{"n_layer": 12, "d_model": 128, "n_head": 4, "n_kv_head": 4, "head_dim": 32, "d_mlp": 512, "vocab_size": 700, "activation": "squared_relu", "norm": "rmsnorm", "norm_place": "pre", "norm_eps": 1e-07, "positions": "rope", "rope_base": 1020.0, "rope_fraction": 0.5, "qk_norm": true, "attn_scale": 0.177, "bias": "none", "tie_embeddings": false, "parallel_block": false, "init": "normal", "init_std_qkv": 0.0568, "init_std_o": 0.0, "init_std_up": 0.0568, "init_std_down": 0.0, "optimizer": "muon_variant", "lr": 0.0107, "lr_mult_down": 0.7, "beta1": 0.95, "lr_head": 0.00522, "warmup_steps": 0, "schedule": "cos", "final_lr_fraction": 0.1, "batch_tokens": 8192, "seq_len": 1024, "doc_mask": true, "train_tokens": 88570000, "steps": 10812, "dataset": "wikipedia_en"}
Each number is 128 + 24 x the weight over its row's rms, rounded and kept within 0 to 255. Layers, rows and columns count from 0. The size above them is the row's rms in percent of the matrix's.

# layer 7 MLP up, 512x128, rms 0.355, rows 350-355, columns 0-127
size [101  98  95 105 105  90]
[[144 110 154 122 140 125 148 103 191 146 101 126 114 155 101 112 138 113 139 106 161 134  82 136 144 136 101 123 123 129 128  70 126  70 138 119 125  61 146 125 133 115 142 138 138 100  95  88 144 142 156 117 138 108 118 114 157 143 138 155 157 126 169 157 135 139  69 146 189 125 103  74 138 162 135 101  87  95 131 129 153 127 117 126 143 115 165 128  93 121 150 132 111 114 128 125 146 134 144 145 108 131 111 129 133 169  99  98 124 135 112 145 140  74 114 160 119 117 148 102 143 119 163 154  98 131 139 108]
 [148 120  93 120 120 149 149 137 132 136 130 197 147 131 101 146  96 107 110 116  72 124 140 111  80 132  91  93 126 106 103 144 145 137  96 147 103 137 169 110 144 151 137 146 123 116 129  73 151 134  96 113 124 135 162 141 112 130 121 142 136 125 103 119 127 100 168 160 127 173 103  98 103 148 147 158 101 115 105 111 109 128 135 132 168 178 173 154 158 120 167 156 153 116 157 105 133 113 118 117 149 109 136 153 121 122 113  97  94 154  84 109 115  96 123 172  99 114 129 115 181 110 116 138 152 132 120 134]
 [129 177 104 101 146 152  99 101 136 129  85 191 115 136 122 100 160 158  85 133 154 178 106  93 114 135 126 115 115 117 114 146 152  92 157 148 149  98 124  86 137 106 188 126 164 127  91 135 124 115  92 116 158 117 128 138 103 169 133 134 115 133 174 125 146 108 129 128 139 132 117 163 153 145 116 138 149 119 123 105 141 160 135 165  75 135 142 131 126 165 109 121 104 119 189 126  80 153 127 104 151  97 115 114 124 110 107 121 134 100 142 117 103  88 131 109 102 149 123 144 155 121 145 129 159 145 143 122]
 [129 152 125 131 118 170 113 121 136 171 129 115 121 103 111 133 164 132 136 141 139 122 130 171  77 121 123 123 147  85 151 111 137 124 119 195 153 117 145 126 141  78 123 167 191 139 161 142  70 136 153  92 139 101 120 157 104 145 127 132 122 158 110 118 138  84 151 141 140 149 139 149 149 119 118  93 111 132 136  78 134 106 116  93 108 123 121 121  99 134 135 149 137 144  58 125 141 122 158 112 110 111 153 101 139 141 166 116 101 129 153 103 148 148 147  94 103 121 136 150  96 109 111 138 119 120  66 116]
 [129 168 154 155 154 136 130 117 110 164 143  88 145 147 129 129 103 118 123 156 154 164 190 146 119 146  91 142 137 157 132 102 107 124 149 139 110 135 101 143 162 127 108 134 120 178 137 121 120 145 113 115  99 172 151 155 118 120 164 114 104 125 172 135 168 112 128 116 156 110 167 130 167 121 137 108 113 155  79 113 100 107  70 157  98 103 124 142 142 140 120 145 119 177 137 110 129 117  51 121 189 130 136 140 123 104 119 133 101 119 133 151 127 113 126 111 109 152 124 123 105 139 169 105 132 152  97 137]
 [115 207 138 132 132 158 155  88  96 144 173 159 151 193 144  95 153 124 125 138  95 107 121 126 119 129 125 137 175 172 107 121 118 108 143 131 120 116  90 173 144 156 106  89 144  91 133  75 112 113 139 110 125 155 117 114 147 136 130 115 128 144 114 125 112  88 106 167 109 142 107 156 173 120 148 126 146 146 145 135 150 123 112 152  93 104 127 118 106 122 136 143 119 105 102 100 132 146 137 104 146 186 142 137 126 167 152 123 137 123 156 112 151  90 107 120 137 132 116  80 106 132 123  99 161 141 146 132]]
# layer 7 MLP down (transposed), 512x128, rms 0.111, rows 350-354, columns 0-127
size [ 97  90 105  96 103]
[[ 79 110 160  90  97 140 183 157 164 138  90 125 105 179 119 116 119 107 130 123 130 175  96 173 166  91 155 104 122  94 130 115 119 124 111 122 122 114  96 145  92 108 150 161 182 107 134  97 151 152 149 118 106 152 131 120  99 145 162  94 167 120 169 107 148 132 169 127 131 135 146 102 103 117 155 122 144 112 141  92 128 139 118 141 124 127  83 150 129 137 135 140 129 159 111 156 165 114 143 105 101 143 130 153 136 190 115  95 115 135 126 140 133 148 117 146 156 118 148 115 140 100 138 113 101 155 117 142]
 [ 83  93 130 118 118 152 139 114 111 133 113  99 103 100 128 149 117  83  88 114 112 144 131 152 128 149 125 142 134 166 187 125 151 144  92  89 119 139 154  96 173 104  89 155 171  87 131 137 120 134 137  97  99 173 130 105 110 136 131 118  79 119 101 104 118 146 148 117 100 141 128 110 108 171  98 120 142 110 139 130 174 130  75 136 129 119 144 116 141 113 120 138  88 152 112  89 159 132 125 132  76 120 153 116 111 119 130  93 122  89  84  96 140 122 136 145 146 105 143 126 140 114  96 155 145 149 164 137]
 [148 144 143  96 112 161 153 114 110 129 122 164 149  85 123 113  92 115 120 155 146 137 155 165 165  83 123 133 158 132 101  99  97 141 119 127 141 165 119 121 156 149 116 201 147 108  64 155 144 143 103 133 123  87 171 133 128 107 140 138 121 114 126 138 102 121 127 115 110 110 129 145 133 113 169 142 186 103 119 110 151 157 115 161 154 117 173 156 159 154 125 148 140  80 124 119 102 108 112  98 110 141 138  97  84 123 124 136 100 115 116  99  92 130 132 153 125 150 132 154  93  97 114 101 138 113 150 137]
 [148 112 157 102 149 141 162 121  92 132 143 139 144  85 103 166 120 139 150 107 107 158  99 124 148 123 180 141 148 105 141  98 101 167 111 161 133 122 126 122 131 123 109 141 159 162 112 154 108 132 148 120 142  97 158 152 147 108 138 141  93 100 148 141 118 110 151 146 151 130 169 176 113 145 104 147 180 159 178 158 172 147 127 150  98 111 137 140 125 107 156  94  78 135 138 123 143 129 105 127  94  75  82 147 150 173 148 134 123 166 135 140 135 160 156 138 127 132 115 135 123 127 110 142 117 126 123 181]
 [172 102 135 112 182 181 115 126 102 136 133 132 120 152 121 153 115 151 102 139 122 134 126 124 144 158 154 179  73 146  95 118  93 146 169 122 131 116 155  97 101 101 140  87 131 123 139 133 132 115 130 160 163 166 116 177 179 138 131 126  92 131 142 101 114 167 121 162 118 129 111 137 140 113 160 130 103 132 132 136 132 124 117 152 164 118 143 102 145 123 143 146 141 167 143 155  94 123 152 144 149 143 161  84 127 109 114  71 133 152 126 152 128 126 151 124  93 132 116 111 115 121  71  97  87 125 139 154]]